Part of a small language model's weights.
Size: 9 layers, width 512, 8 heads of 64, MLP 2048 tanh GELU, vocabulary 41698, 50.8M parameters.
Training: a variant of Muon for these matrices, 711M tokens, 10856 steps.
Each number is 50 + 12 x the weight over its row's rms, rounded and kept within 0 to 99. Layers, rows and columns count from 0. The size before them is the row's rms in percent of the matrix's.

# down: layer 5 MLP down (transposed), 2048x512, rms 0.0446, rows 1005-1057, columns 320-383
# up: layer 5 MLP up, 2048x512, rms 0.171, rows 1006-1057, columns 320-383
down1005 105:50 70 49 50 55 73 48 49 55 45 41 59 48 54 53 65 74 52 46 59 37 51 49 43 34 59 56 62 52 42 38 52 25 47 53 41 39 44 54 53 54 80 29 52 31 45 48 51 43 67 43 53 69 56 54 58 35 60 56 47 56 61 49 50
up1006 101:50 56 58 47 46 35 59 52 66 69 63 50 70 43 65 63 54 54 55 49 49 54 38 47 48 39 45 67 53 60 73 66 48 30 65 46 47 43 35 60 69 21 41 28 66 50 49 57 46 44 59 69 54 40 47 69 42 29 72 59 35 46 49 34
down1006 107:55 55 59 28 51 43 64 55 50 46 58 34 74 37 14 42 39 44 54 39 44 34 52 34 72 41 48 56 36 45 50 51 37 40 64 73 58 58 27 56 25 57 58 49 60 45 30 40 52 68 44 64 54 60 71 33 47 52 52 44 51 47 64 43
up1007 104:63 40 56 76 55 50 35 53 66 29 71 58 32 40 63 49 41 33 75 65 36 35 35 52 49 31 48 76 66 56 56 27 39 48 63 62 69 58 48 56 53 59 42 52 37 53 69 79 39 64 56 22 38 74 52 60 43 59 25 55 59 57 32 70
down1007 111:31 50 59 47 57 62 46 50 40 48 41 65 53 49 78 69 70 57 44 40 65 46 36 81 56 52 26 39 54 48 50 68 63 41 39 56 57 55 40 63 53 69 72 40 51 35 50 45 47 48 43 45 39 45 52 60 64 58 57 65 47 46 30 57
up1008 091:62 52 52 44 50 35 64 38 34 39 33 60 55 36 47 54 51 30 48 81 47 65 65 52 64 47 51 37 66 43 49 45 49 57 50 58 56 54 46 49 50 35 55 55 62 35 50 78 59 30 53 31 64 43 51 55 21 62 57 53 58 43 49 44
down1008 094:40 68 49 57 74 60 40 59 30 58 44 50 48 51 51 52 39 50 17 44 53 57 69 70 50 60 51 43 37 76 46 55 56 57 48 54 34 57 43 70 65 51 52 57 48 51 50 60 36 60 45 60 59 38 42 37 75 52 48 64 45 42 50 63
up1009 103:50 48 54 48 50 66 59 29 21 57 62 46 40 72 53 44 31 46 68 38 14 52 58 60 49 35 53 26 34 49 34 26 39 60 41 73 70 33 63 70 47 53 68 61 51 47 72 58 34 57 34 61 69 58 62 48 44 52 54 52 52 48 45 39
down1009 104:52 52 77 44 53 71 68 33 51 34 48 44 39 53 52 51 71 45 28 55 55 42 42 55 47 39 58 69 57 56 33 25 50 50 27 52 41 38 29 57 75 68 50 35 71 64 64 55 23 49 38 39 53 39 45 45 34 40 58 48 63 41 52 46
up1010 099:51 39 50 61 49 40 38 62 51 64 26 34 39 38 46 53 26 54 45 46 44 68 49 46 50 71 59 45 68 42 44 42 44 57 45 66 57 52 49 43 58 37 49 38 48 70 61 48 59 77 21 48 47 28 32 61 54 51 43 75 66 52 25 76
down1010 101:57 69 34 68 63 77 47 64 51 32 29 51 40 40 45 44 42 28 40 50 28 48 64 49 43 63 58 49 38 52 47 34 40 55 53 39 31 48 70 56 53 53 31 48 71 55 38 52 48 58 38 38 55 42 43 58 48 51 66 50 32 63 68 58
up1011 094:58 61 39 78 43 51 48 40 42 45 50 63 45 51 63 49 47 64 40 55 47 26 67 42 55 53 26 31 63 33 42 69 47 32 47 41 75 51 53 52 49 70 59 60 33 48 73 54 70 44 41 74 59 24 65 46 41 50 46 42 27 55 52 54
down1011 091:27 50 55 40 39 43 49 50 38 72 69 65 50 55 37 48 56 48 57 63 49 51 44 58 36 63 65 62 64 53 59 37 33 48 56 43 47 50 45 49 56 48 43 62 48 72 62 52 57 35 67 58 49 53 63 52 64 50 45 46 59 75 39 52
up1012 098:44 57 38 55 44 46 56 67 52 61 59 51 60 78 59 86 63 53 35 49 44 36 57 55 64 47 66 46 38 49 51 66 57 44 55 42 64 42 48 50 26 66 40 60 45 57 42 62 41 45 42 42 45 44 55 66 38 70 68 63 48 57 37 34
down1012 091:72 64 67 49 58 57 55 56 47 68 61 34 68 47 50 59 48 75 70 52 44 49 46 57 53 50 50 56 18 65 51 57 55 23 73 48 60 71 54 49 64 36 28 60 33 52 54 62 29 83 41 49 38 44 45 71 31 58 44 54 67 58 44 56
up1013 100:51 59 19 50 35 27 56 45 69 71 55 43 51 55 55 52 53 37 46 56 44 64 45 42 45 53 46 47 41 53 44 57 27 26 63 53 51 72 51 64 51 68 79 35 69 39 30 47 59 35 45 61 47 39 50 51 46 69 52 67 53 51 46 55
down1013 102:22 62 26 61 55 65 46 62 62 64 58 71 30 45 42 49 49 63 44 45 53 50 41 67 37 45 56 53 40 40 57 49 53 31 36 39 46 58 38 63 44 48 46 46 48 76 57 43 44 48 50 41 74 51 53 42 38 55 48 82 75 41 35 57
up1014 099:47 71 57 72 59 38 68 48 34 39 57 31 42 42 52 33 44 64 64 50 46 59 43 58 81 71 37 42 34 53 48 40 39 47 45 49 37 50 57 51 29 55 43 28 34 31 43 60 35 54 40 45 60 63 48 53 46 37 40 32 31 36 39 63
down1014 101:37 60 58 56 65 46 46 39 42 44 44 30 58 54 52 47 56 57 48 56 29 39 63 48 52 27 38 45 58 35 49 57 43 38 42 66 68 51 43 50 59 67 45 39 61 68 57 59 54 61 56 44 43 47 51 42 25 62 40 50 53 32 48 63
up1015 096:54 54 36 35 42 71 56 54 47 53 48 44 43 31 31 38 20 41 44 56 39 16 47 23 56 55 68 46 49 20 57 71 57 54 47 52 60 42 37 60 43 62 33 56 50 45 43 49 64 76 35 49 41 64 57 58 45 46 36 47 40 62 57 46
down1015 091:51 39 56 57 64 75 50 47 44 51 62 41 57 28 49 36 69 55 61 56 50 65 38 66 24 34 32 57 44 35 57 62 14 31 49 45 45 36 53 43 46 73 62 58 60 61 44 54 43 58 51 44 23 63 56 41 43 49 61 56 50 52 51 19
up1016 102:64 59 52 46 45 50 54 61 45 62 47 57 70 45 26 41 41 56 77 45 58 64 61 50 63 46 46 61 58 44 57 81 47 64 58 48 53 56 52 43 65 35 58 35 62 48 36 45 39 54 53 49 49 64 63 49 46 71 59 44 44 45 73 21
down1016 098:42 31 62 52 66 49 55 61 36 50 47 50 49 40 50 48 33 49 31 56 47 51 71 43 71 46 45 47 54 58 57 57 45 49 48 55 43 54 35 68 47 58 31 36 50 51 60 29 54 61 60 55 43 54 80 31 66 51 50 54 55 55 36 60
up1017 096:43 31 51 67 74 40 62 56 52 44 46 66 53 53 49 69 52 51 78 48 55 47 49 66 60 67 43 33 40 27 65 39 40 63 40 47 53 50 41 43 57 54 24 57 43 56 42 65 47 41 42 55 42 38 45 39 56 51 49 49 63 60 58 69
down1017 093:56 40 65 62 59 64 63 65 48 70 66 57 55 78 42 33 60 52 43 68 50 48 47 52 44 33 63 68 33 30 27 48 53 36 58 60 40 65 53 67 50 38 49 49 42 24 57 57 65 54 53 46 45 71 39 49 41 69 44 31 60 58 52 45
up1018 097:40 64 38 31 53 48 43 63 39 38 55 45 82 48 55 28 33 70 52 55 53 50 58 54 41 49 57 53 46 73 52 34 36 42 51 24 45 48 44 46 56 61 44 44 37 47 50 71 56 47 47 46 48 39 45 52 82 41 52 50 35 74 47 46
down1018 089:58 46 43 63 44 65 56 34 50 56 45 59 37 47 44 38 59 32 46 53 45 45 72 41 54 37 46 45 70 55 61 58 66 58 38 64 49 60 46 53 60 44 55 36 50 49 62 31 41 37 64 68 50 41 42 44 45 55 51 70 51 34 51 68
up1019 100:57 43 20 54 40 56 57 57 46 54 28 48 48 21 49 45 38 43 40 61 61 64 39 34 58 38 51 63 58 45 53 69 50 53 75 67 55 56 64 51 50 35 45 60 39 44 58 53 52 46 43 45 43 47 61 33 55 32 58 50 37 65 44 49
down1019 099:47 49 64 30 66 56 36 41 53 47 50 41 48 63 37 55 58 63 63 49 68 38 32 45 20 65 59 49 42 34 58 51 64 52 70 62 30 62 55 69 40 48 52 52 60 42 53 52 52 79 33 36 47 47 60 44 58 46 71 29 57 49 37 27
up1020 098:51 61 46 45 57 42 34 36 46 58 50 56 55 32 53 53 51 61 35 42 58 62 27 39 70 33 54 64 44 60 60 76 62 38 43 51 41 63 49 54 51 72 61 70 41 78 52 49 54 49 47 59 35 33 69 41 58 60 66 47 56 54 62 43
down1020 102:67 52 53 48 44 45 43 20 48 60 67 31 43 48 45 38 35 53 38 51 31 40 50 23 44 76 51 50 54 33 63 64 38 53 69 58 43 44 57 53 57 44 38 54 64 25 55 57 60 54 74 55 19 64 43 71 63 44 55 64 45 54 34 54
up1021 123:66 39 56 30 41 56 30 47 41 48 36 36 56 62 65 44 26 35 35 38 52 49 43 42 56 33 48 59 44 64 61 64 57 40 27 56 35 53 55 53 42 32 50 42 42 71 53 67 55 49 76 56 47 49 07 37 38 30 49 67 57 53 56 54
down1021 127:59 40 40 52 35 55 47 41 44 62 57 72 68 46 57 68 53 38 66 54 55 49 55 46 72 70 64 45 41 70 47 55 59 73 23 61 41 29 43 44 46 52 69 68 50 53 45 53 39 47 66 55 58 42 56 40 52 69 51 37 59 44 45 41
up1022 101:52 42 60 44 22 30 51 73 44 45 63 42 54 59 39 63 39 46 54 56 73 51 37 50 46 48 40 43 34 62 57 55 73 47 43 15 63 61 57 47 63 49 36 39 40 43 48 50 43 61 29 52 21 52 63 75 57 57 68 56 59 58 48 38
down1022 106:37 54 34 47 40 64 59 36 20 62 44 65 53 61 63 41 34 40 59 30 74 21 35 70 57 65 61 51 43 61 74 55 41 49 71 36 49 36 72 24 36 54 47 45 46 66 56 54 44 38 60 44 44 43 35 53 56 37 59 70 34 48 40 57
up1023 096:46 65 46 51 50 39 47 51 61 62 49 67 36 45 39 56 52 69 37 54 33 64 50 46 71 33 43 59 62 50 51 38 58 42 32 42 59 56 39 37 48 74 57 42 35 53 48 38 37 45 31 51 75 59 52 49 62 59 50 46 46 45 33 53
down1023 090:61 32 45 30 60 37 43 33 33 49 45 41 32 76 26 45 49 40 55 59 44 60 63 58 34 43 57 33 50 32 54 53 48 71 57 41 58 37 51 53 52 48 33 34 60 71 37 52 41 64 51 56 53 39 53 58 52 38 77 42 56 50 37 74
up1024 099:41 69 48 56 44 62 60 25 30 42 43 49 28 51 53 44 61 33 41 51 21 65 55 65 66 68 70 46 63 46 59 37 55 52 35 89 40 43 40 61 51 66 61 55 59 45 41 61 51 45 47 79 42 68 55 51 49 56 53 58 59 70 30 45
down1024 094:50 70 38 41 48 63 65 47 53 57 57 41 50 45 57 62 53 86 53 33 88 50 51 46 42 53 63 52 52 15 55 62 19 60 41 46 55 47 57 50 47 56 54 65 69 35 47 45 57 54 38 38 54 58 56 41 48 58 68 48 58 44 43 58
up1025 100:69 61 49 40 34 68 29 44 51 54 35 47 60 66 64 11 54 51 77 42 41 56 61 57 59 40 57 59 60 39 57 25 58 26 64 58 59 37 50 44 45 55 50 33 60 53 60 61 65 56 46 49 65 45 45 69 45 52 70 47 47 50 61 51
down1025 103:64 77 87 51 44 48 60 51 47 40 64 61 63 66 61 44 48 46 64 61 49 41 48 58 35 32 67 37 46 49 60 39 70 35 49 41 59 26 54 48 66 44 35 49 22 50 41 55 64 40 63 65 53 42 40 51 67 62 33 43 56 60 76 68
up1026 099:48 44 58 48 57 54 55 45 62 62 60 42 37 65 43 53 53 26 25 27 29 41 62 31 51 54 32 28 78 51 50 60 73 54 61 55 64 40 56 42 63 51 36 40 25 44 64 32 57 41 49 43 46 32 49 48 59 51 40 45 47 66 42 56
down1026 101:55 57 41 46 49 50 37 40 39 34 57 22 44 59 51 49 53 69 44 39 44 61 43 61 43 52 33 60 32 27 37 51 44 45 47 33 29 72 58 39 43 51 55 66 32 69 28 50 78 52 66 64 70 74 52 58 44 27 48 58 48 55 58 59
up1027 091:39 34 48 57 56 63 31 22 53 51 49 54 47 67 50 59 57 57 57 44 61 57 51 74 70 31 50 54 46 49 49 30 53 41 45 61 51 55 43 50 62 65 56 32 64 47 56 74 47 41 42 51 53 37 40 51 59 56 47 77 52 37 33 47
down1027 083:70 52 33 20 56 59 54 49 77 42 52 48 41 74 48 47 51 69 77 50 54 44 39 51 48 60 68 58 24 54 39 57 68 70 47 69 36 39 48 45 44 50 37 55 30 61 45 48 51 38 49 72 44 39 52 50 64 53 47 33 60 54 38 69
up1028 105:25 32 67 54 49 63 49 42 43 35 56 45 68 50 47 47 53 48 56 32 56 69 67 50 58 43 47 68 45 34 57 25 61 64 45 65 32 61 76 50 36 46 60 57 63 57 52 52 25 39 47 49 53 42 61 45 42 38 67 45 51 41 57 55
down1028 105:49 53 44 58 48 54 48 59 20 72 41 56 60 22 45 51 29 62 58 61 65 50 43 25 50 45 57 61 52 58 51 51 66 51 47 51 57 46 38 47 35 53 54 50 61 37 33 79 58 43 49 45 54 40 51 46 63 54 53 45 45 61 51 43
up1029 102:67 46 63 58 68 46 54 39 60 56 66 66 38 58 67 59 51 39 47 46 64 62 38 55 25 61 60 64 51 47 55 53 63 53 47 54 70 49 38 83 33 39 62 23 33 37 69 59 49 54 38 50 48 45 37 57 58 60 40 47 59 91 54 38
down1029 100:50 61 40 74 48 36 57 56 35 52 53 59 32 48 40 73 54 39 61 63 74 70 58 61 41 51 49 78 41 49 71 53 58 51 43 43 41 71 29 48 49 56 47 42 66 39 37 46 61 39 20 63 45 39 45 55 71 46 58 56 82 36 45 75
up1030 101:55 69 66 46 62 56 43 45 58 57 26 42 62 58 63 55 47 36 43 39 51 37 38 40 32 39 30 58 52 48 32 42 59 40 62 65 72 36 56 62 78 54 44 60 38 60 47 20 47 48 49 47 44 45 31 47 62 58 59 41 34 56 51 52
down1030 097:37 40 58 51 41 29 45 48 48 50 75 68 77 64 43 68 67 38 51 63 51 30 61 36 43 59 56 48 42 58 61 44 43 72 54 34 61 39 53 49 56 54 47 37 61 43 32 73 58 47 53 34 48 59 47 38 56 45 77 48 49 49 52 57
up1031 098:26 45 48 52 54 46 40 61 59 46 60 48 54 41 36 43 59 65 46 47 48 69 59 44 41 44 40 42 42 54 47 53 57 67 58 52 46 54 48 56 49 61 40 41 67 37 43 52 56 50 48 62 50 63 59 30 34 37 46 40 49 44 51 44
down1031 097:42 34 53 32 43 41 50 52 50 53 54 44 31 64 54 35 52 38 64 51 55 50 56 52 38 45 58 47 64 50 46 36 61 35 65 59 42 45 61 49 47 38 43 59 70 44 45 57 51 71 49 43 37 35 36 66 52 49 51 58 29 41 60 56
up1032 099:40 43 51 46 37 69 42 66 33 65 51 49 59 57 55 41 62 46 43 69 50 28 72 49 51 56 73 39 43 47 62 43 57 44 46 46 24 57 66 63 55 43 57 62 26 54 48 58 51 30 37 60 32 47 50 75 28 40 57 63 65 53 52 47
down1032 096:64 42 56 52 56 59 54 50 36 62 40 68 51 36 35 67 46 59 52 65 48 44 57 32 33 56 48 35 62 61 54 37 42 68 53 75 38 48 15 53 56 37 33 16 69 28 46 48 65 65 30 54 42 40 53 46 64 40 53 33 45 59 59 41
up1033 095:31 44 40 53 82 67 42 41 43 63 45 59 59 58 46 56 54 48 45 38 47 59 43 43 63 52 37 77 31 35 44 58 47 60 53 54 52 63 44 47 59 45 68 47 48 47 69 37 66 61 47 25 23 39 41 39 75 38 47 51 42 41 65 35
down1033 090:41 56 22 51 39 57 50 36 35 48 36 66 49 41 44 41 46 38 49 60 54 45 70 44 32 52 26 43 49 57 46 34 46 37 54 36 43 42 51 49 25 70 49 49 51 45 41 47 86 48 30 50 55 62 63 66 39 52 63 57 45 44 56 35
up1034 098:64 76 62 56 51 52 33 48 57 57 51 61 63 36 59 41 24 63 46 35 53 29 46 52 40 50 41 28 38 46 39 44 47 60 67 32 52 73 31 27 67 46 65 58 40 53 60 64 53 28 75 33 56 60 55 46 48 54 42 40 49 55 60 59
down1034 104:54 52 43 32 52 62 20 65 60 27 54 55 62 54 35 45 73 40 58 51 47 47 47 39 60 46 34 46 67 52 59 59 44 29 52 43 44 47 52 52 45 51 44 27 62 63 45 44 38 66 45 42 54 36 46 47 57 64 51 37 62 47 38 62
up1035 101:51 85 43 40 34 54 40 39 42 72 44 34 53 46 53 51 50 54 58 65 52 56 63 43 68 54 30 43 58 59 41 31 59 65 67 71 44 66 41 56 45 60 52 58 58 58 43 32 16 61 51 40 59 72 37 52 36 62 48 60 65 57 50 72
down1035 103:63 39 62 62 53 36 54 75 67 65 39 58 68 67 62 56 34 71 65 59 46 52 73 59 42 45 48 53 63 26 40 61 49 42 46 52 54 68 56 42 57 31 58 52 28 44 45 26 36 31 44 52 38 52 43 40 23 50 44 73 49 34 49 52
up1036 104:78 58 37 57 43 45 65 47 52 57 53 52 39 52 76 32 47 48 55 34 39 30 69 54 53 57 51 52 47 55 39 41 48 52 51 69 38 36 44 54 59 47 54 74 47 49 61 31 64 59 65 43 35 46 37 61 68 32 43 55 39 47 45 28
down1036 105:50 36 56 47 53 33 73 45 41 40 73 57 49 55 52 58 58 45 38 37 41 47 51 38 31 36 48 46 34 65 38 53 38 49 35 54 37 51 50 66 42 39 35 23 64 43 40 60 32 53 46 57 59 57 37 40 67 46 30 52 55 25 55 76
up1037 097:38 60 45 55 53 33 66 39 58 69 56 66 53 47 55 57 62 48 50 43 44 59 63 44 62 41 55 46 58 52 50 53 40 69 38 60 47 54 56 60 48 42 38 47 52 57 66 33 42 47 27 44 51 58 44 47 49 48 50 53 42 62 52 56
down1037 105:32 59 44 50 64 39 60 47 53 74 36 47 51 46 40 68 66 51 79 38 58 73 35 62 47 51 59 50 43 54 66 31 53 39 52 42 34 34 51 40 57 49 63 50 59 55 55 58 53 47 48 53 51 56 54 42 51 54 54 54 63 53 66 40
up1038 101:41 59 59 25 62 48 39 42 30 39 31 52 36 61 49 41 41 51 60 54 59 60 32 34 44 46 61 36 27 74 52 28 57 73 46 44 37 51 60 52 68 43 52 73 36 47 58 69 53 36 46 36 55 54 35 36 56 58 58 73 40 56 52 62
down1038 109:59 59 65 54 48 61 54 49 49 65 47 67 82 67 36 51 68 69 47 63 50 52 71 46 57 41 41 28 28 37 45 56 42 57 51 40 68 29 83 68 25 48 59 54 61 63 49 64 64 52 39 43 65 40 28 51 41 45 56 40 43 64 48 63
up1039 094:39 46 57 55 62 30 68 49 51 37 60 45 54 32 45 25 55 40 31 54 48 24 38 35 75 31 53 37 49 46 55 58 52 42 66 35 17 46 74 35 49 43 54 40 34 43 62 30 71 41 55 40 50 40 39 61 49 40 34 58 43 46 41 55
down1039 089:38 70 55 57 49 49 51 44 47 69 52 64 48 69 59 65 36 72 60 49 29 49 75 54 62 67 45 53 60 47 51 75 46 54 46 47 64 42 42 49 69 44 51 27 59 56 51 51 57 26 50 36 50 44 54 30 65 38 24 33 49 46 31 50
up1040 120:47 21 71 54 43 69 69 58 36 46 49 31 65 32 64 50 62 15 54 45 52 54 55 45 57 51 46 50 43 37 66 46 56 59 36 43 56 55 49 53 61 65 56 69 46 66 39 48 52 21 73 48 70 43 53 58 31 30 35 49 54 61 45 38
down1040 114:33 59 48 34 41 56 53 52 62 45 50 56 47 48 29 51 55 49 45 46 54 57 45 38 51 30 66 55 58 32 55 42 46 53 46 37 62 68 62 48 56 27 78 47 43 64 54 48 39 27 46 68 29 31 43 33 61 63 50 46 72 72 56 41
up1041 097:54 40 55 72 56 35 40 48 47 54 51 58 54 37 59 47 54 48 40 39 59 61 40 49 37 21 63 42 44 33 54 48 60 53 56 56 63 53 31 57 52 51 61 44 21 25 56 48 80 60 75 47 67 58 47 64 36 45 44 54 29 43 53 56
down1041 094:41 32 54 57 60 54 49 61 32 47 48 58 50 58 35 69 53 64 57 40 47 35 43 61 41 57 53 26 43 66 36 62 63 54 53 27 52 48 50 43 58 45 52 34 57 59 61 48 30 39 45 47 41 59 33 71 51 57 31 61 67 50 58 46
up1042 096:56 38 63 44 76 62 61 44 27 47 53 48 37 38 84 40 45 40 55 47 44 73 49 59 45 56 75 51 66 52 50 48 64 44 39 33 53 55 53 45 30 47 58 50 53 40 50 58 37 59 31 34 38 43 55 43 65 52 74 32 76 23 17 45
down1042 095:53 61 59 51 41 56 54 55 32 64 45 36 39 57 44 50 64 47 69 59 49 48 49 39 51 46 43 56 75 26 65 58 56 38 44 41 65 43 61 35 36 62 25 63 54 50 54 56 46 60 64 53 40 41 52 55 40 61 58 49 63 46 36 50
up1043 100:43 63 65 50 50 35 54 45 76 60 60 50 59 54 54 59 76 42 74 51 37 70 44 52 41 67 48 50 68 51 42 71 55 34 54 23 54 35 50 31 54 47 60 27 53 45 25 54 49 49 44 72 45 70 57 69 68 56 52 51 48 45 52 63
down1043 102:23 20 46 56 62 60 60 41 38 50 48 74 44 47 74 49 54 34 33 44 49 63 89 44 27 47 61 43 57 44 54 48 43 50 41 59 56 76 49 45 42 58 51 47 53 50 85 38 58 45 67 62 74 38 52 42 58 61 54 56 51 37 51 57
up1044 118:57 51 60 29 80 41 66 38 64 61 43 47 55 54 47 38 58 40 53 45 34 65 36 51 43 61 38 46 53 51 44 58 40 49 49 49 52 74 54 59 43 66 61 46 58 54 43 81 37 71 40 25 49 59 37 39 61 55 45 65 51 70 43 54
down1044 120:54 69 60 61 57 49 49 53 43 44 55 54 50 36 46 51 37 37 51 20 59 52 47 55 43 70 37 60 53 74 46 55 48 48 41 66 20 35 34 48 71 29 63 57 32 44 28 43 48 60 48 73 35 54 41 62 56 57 38 52 54 49 54 50
up1045 110:35 63 62 36 56 68 37 68 50 60 46 38 57 49 55 39 11 39 38 66 37 57 39 47 45 62 65 57 58 23 70 70 49 40 62 51 46 60 54 58 50 49 45 57 47 63 49 49 52 56 52 44 46 70 36 50 31 57 53 60 54 38 51 53
down1045 112:46 39 35 66 26 37 65 52 49 52 48 73 54 55 47 48 55 50 67 55 57 65 43 53 75 50 49 40 58 77 50 37 64 78 43 53 50 42 54 50 24 43 75 41 60 67 56 57 68 47 45 50 51 36 59 49 72 66 28 41 29 42 38 52
up1046 098:60 58 62 49 61 64 54 51 36 25 25 38 54 80 73 52 70 57 34 33 50 51 54 46 62 47 44 39 58 54 45 49 56 63 46 47 29 29 62 60 54 46 49 65 45 64 66 54 66 68 46 40 45 40 36 46 51 36 46 57 37 54 38 55
down1046 097:71 51 38 51 45 46 55 54 45 47 50 44 48 69 53 40 54 30 26 50 58 44 37 39 67 36 36 70 43 56 47 50 39 65 41 47 65 53 37 70 47 59 38 52 61 67 48 49 32 37 65 34 49 52 64 40 57 47 69 26 29 43 50 39
up1047 100:68 27 44 43 66 56 51 38 35 69 44 47 64 46 46 48 65 80 63 52 47 52 49 50 51 30 60 55 48 46 72 58 59 44 48 45 43 39 63 45 44 62 41 31 45 40 42 64 73 45 49 52 51 59 61 54 54 24 63 42 63 26 59 63
down1047 103:53 60 62 63 50 41 49 69 65 37 48 64 52 58 45 45 37 49 47 42 51 44 68 31 45 38 73 50 46 50 46 69 53 57 55 57 68 51 54 32 40 58 48 52 41 62 34 52 51 50 49 30 53 45 45 56 53 30 44 41 45 65 43 41
up1048 107:60 72 55 33 50 43 57 70 60 55 44 58 56 33 42 51 48 56 40 54 63 68 47 53 57 62 44 35 31 58 36 46 38 84 73 54 65 33 39 67 53 49 58 60 52 63 48 52 46 55 43 48 57 52 35 48 44 44 48 70 61 41 40 45
down1048 115:60 45 42 62 45 25 45 70 47 62 55 54 55 61 66 26 54 41 69 38 62 57 54 48 46 31 36 55 24 47 61 45 63 51 66 63 68 51 60 32 56 56 51 54 48 53 65 32 44 49 67 44 50 49 50 24 67 38 54 55 49 46 62 55
up1049 096:54 59 27 46 59 40 65 47 28 50 66 60 49 43 45 31 55 31 52 44 49 37 67 39 47 42 53 38 49 70 61 46 37 48 55 51 66 42 65 66 68 70 52 26 44 53 45 51 73 52 60 56 58 69 48 49 34 54 34 52 36 35 45 48
down1049 095:51 60 61 60 46 43 67 56 75 44 65 46 60 62 64 43 58 57 51 53 60 59 64 63 57 40 60 46 51 61 36 29 52 40 66 60 66 58 34 15 64 44 47 60 70 35 32 55 35 46 25 32 27 47 55 57 51 41 59 62 47 54 51 63
up1050 098:35 49 33 51 73 25 46 70 40 50 72 27 69 54 42 27 45 36 51 43 58 41 52 42 49 50 55 59 67 54 43 63 55 45 69 54 74 55 72 35 61 33 74 38 49 52 49 36 61 58 35 42 45 66 49 64 58 48 59 57 52 47 58 55
down1050 098:62 25 33 37 60 68 49 34 44 35 38 52 46 47 53 53 49 47 47 54 32 48 70 30 58 54 60 60 33 35 49 61 50 23 43 37 58 41 64 58 39 48 25 61 71 47 21 47 54 32 45 38 58 34 33 38 56 40 57 37 45 58 61 36
up1051 092:39 65 39 51 39 67 49 45 26 67 65 61 63 47 47 58 63 53 37 62 52 47 88 34 68 52 51 49 37 82 47 51 58 48 47 36 46 56 33 48 56 68 48 42 35 56 50 51 31 42 42 44 37 74 71 39 49 54 62 41 53 55 15 51
down1051 085:29 23 58 47 60 50 41 41 58 52 51 65 66 56 60 60 39 61 46 47 35 56 56 50 43 48 51 68 66 37 36 62 49 56 50 51 43 46 59 77 48 62 41 51 45 22 56 41 52 60 34 50 52 47 67 58 55 53 51 56 55 57 46 51
up1052 092:43 68 49 43 37 54 38 78 47 32 62 35 60 52 34 50 50 52 29 48 33 66 43 58 37 60 47 32 64 49 34 50 44 58 64 35 62 59 54 35 49 26 66 50 49 55 55 68 57 25 51 53 76 41 50 46 27 38 73 51 42 37 50 63
down1052 086:51 46 60 55 56 49 45 57 53 70 58 62 64 74 52 46 52 33 45 61 56 48 56 60 51 43 63 40 48 47 53 61 38 51 31 42 36 58 49 62 44 09 63 61 38 51 74 64 54 67 33 54 50 47 53 29 44 67 81 64 35 26 32 47
up1053 101:27 38 53 45 48 49 45 48 68 35 47 39 33 56 42 33 32 62 62 39 59 40 42 30 46 41 48 49 45 61 36 46 40 46 41 56 65 37 54 49 55 40 55 55 47 39 48 49 62 38 48 59 51 62 12 33 60 61 62 41 49 47 38 52
down1053 098:53 45 58 45 49 51 60 43 52 71 25 72 58 49 44 60 59 51 40 51 42 41 37 52 78 66 44 25 67 55 47 40 48 45 65 32 48 48 69 41 74 32 66 43 47 69 46 73 46 53 39 53 48 35 51 36 64 42 29 56 52 49 58 45
up1054 101:48 41 51 72 19 66 60 36 48 46 51 47 44 37 40 63 52 28 46 65 46 70 45 54 35 53 28 55 57 48 73 58 58 56 60 61 41 52 50 46 44 59 50 46 41 50 48 52 62 44 60 65 87 41 26 52 48 37 73 61 46 62 52 68
down1054 105:63 55 45 66 59 46 48 69 29 68 54 45 50 53 53 30 58 32 73 58 74 53 74 59 50 47 61 50 52 49 56 61 33 64 60 30 60 58 52 53 58 63 45 43 59 68 71 47 56 50 58 38 52 58 50 63 31 24 62 67 23 29 45 45
up1055 094:35 58 48 58 32 41 36 55 48 51 67 34 43 70 45 59 62 34 51 51 37 60 38 57 45 32 40 48 67 62 56 51 43 49 45 59 63 38 56 38 36 55 28 43 47 39 42 57 72 61 29 66 43 69 46 68 48 26 68 50 47 56 45 57
down1055 091:45 52 74 38 35 34 72 43 47 51 41 69 53 79 47 58 69 55 47 51 35 44 69 45 37 54 70 71 65 51 52 34 52 70 34 40 57 44 46 34 45 49 41 72 51 37 57 36 58 33 53 24 61 71 49 57 37 58 33 41 52 38 52 45
up1056 097:47 32 65 64 65 50 40 75 70 48 58 65 52 51 45 53 33 64 49 38 61 37 51 61 48 30 64 64 56 55 51 64 54 19 46 61 56 35 37 38 61 50 59 47 64 53 54 52 63 59 41 53 30 57 42 43 56 38 17 45 51 80 38 58
down1056 095:67 36 33 46 45 32 51 37 40 47 42 33 38 55 40 59 73 40 45 41 58 53 59 35 22 65 57 45 54 37 55 53 60 50 48 51 51 56 47 44 43 54 33 76 62 48 69 44 51 39 44 36 40 79 53 60 39 41 55 57 31 40 58 42
up1057 098:34 71 44 44 57 49 48 40 36 58 49 60 31 38 68 50 56 51 44 49 56 55 44 57 49 13 50 45 52 48 66 40 49 62 38 51 49 59 56 63 32 64 57 40 52 51 61 48 18 48 52 50 47 55 45 48 53 43 73 51 33 38 62 52
down1057 100:34 32 63 69 39 49 55 58 38 32 41 39 47 30 75 57 46 40 50 51 54 40 50 56 46 58 63 40 53 41 64 49 43 58 63 45 20 29 67 44 54 23 25 53 41 54 60 53 47 66 55 30 49 58 59 65 73 41 37 48 78 53 59 43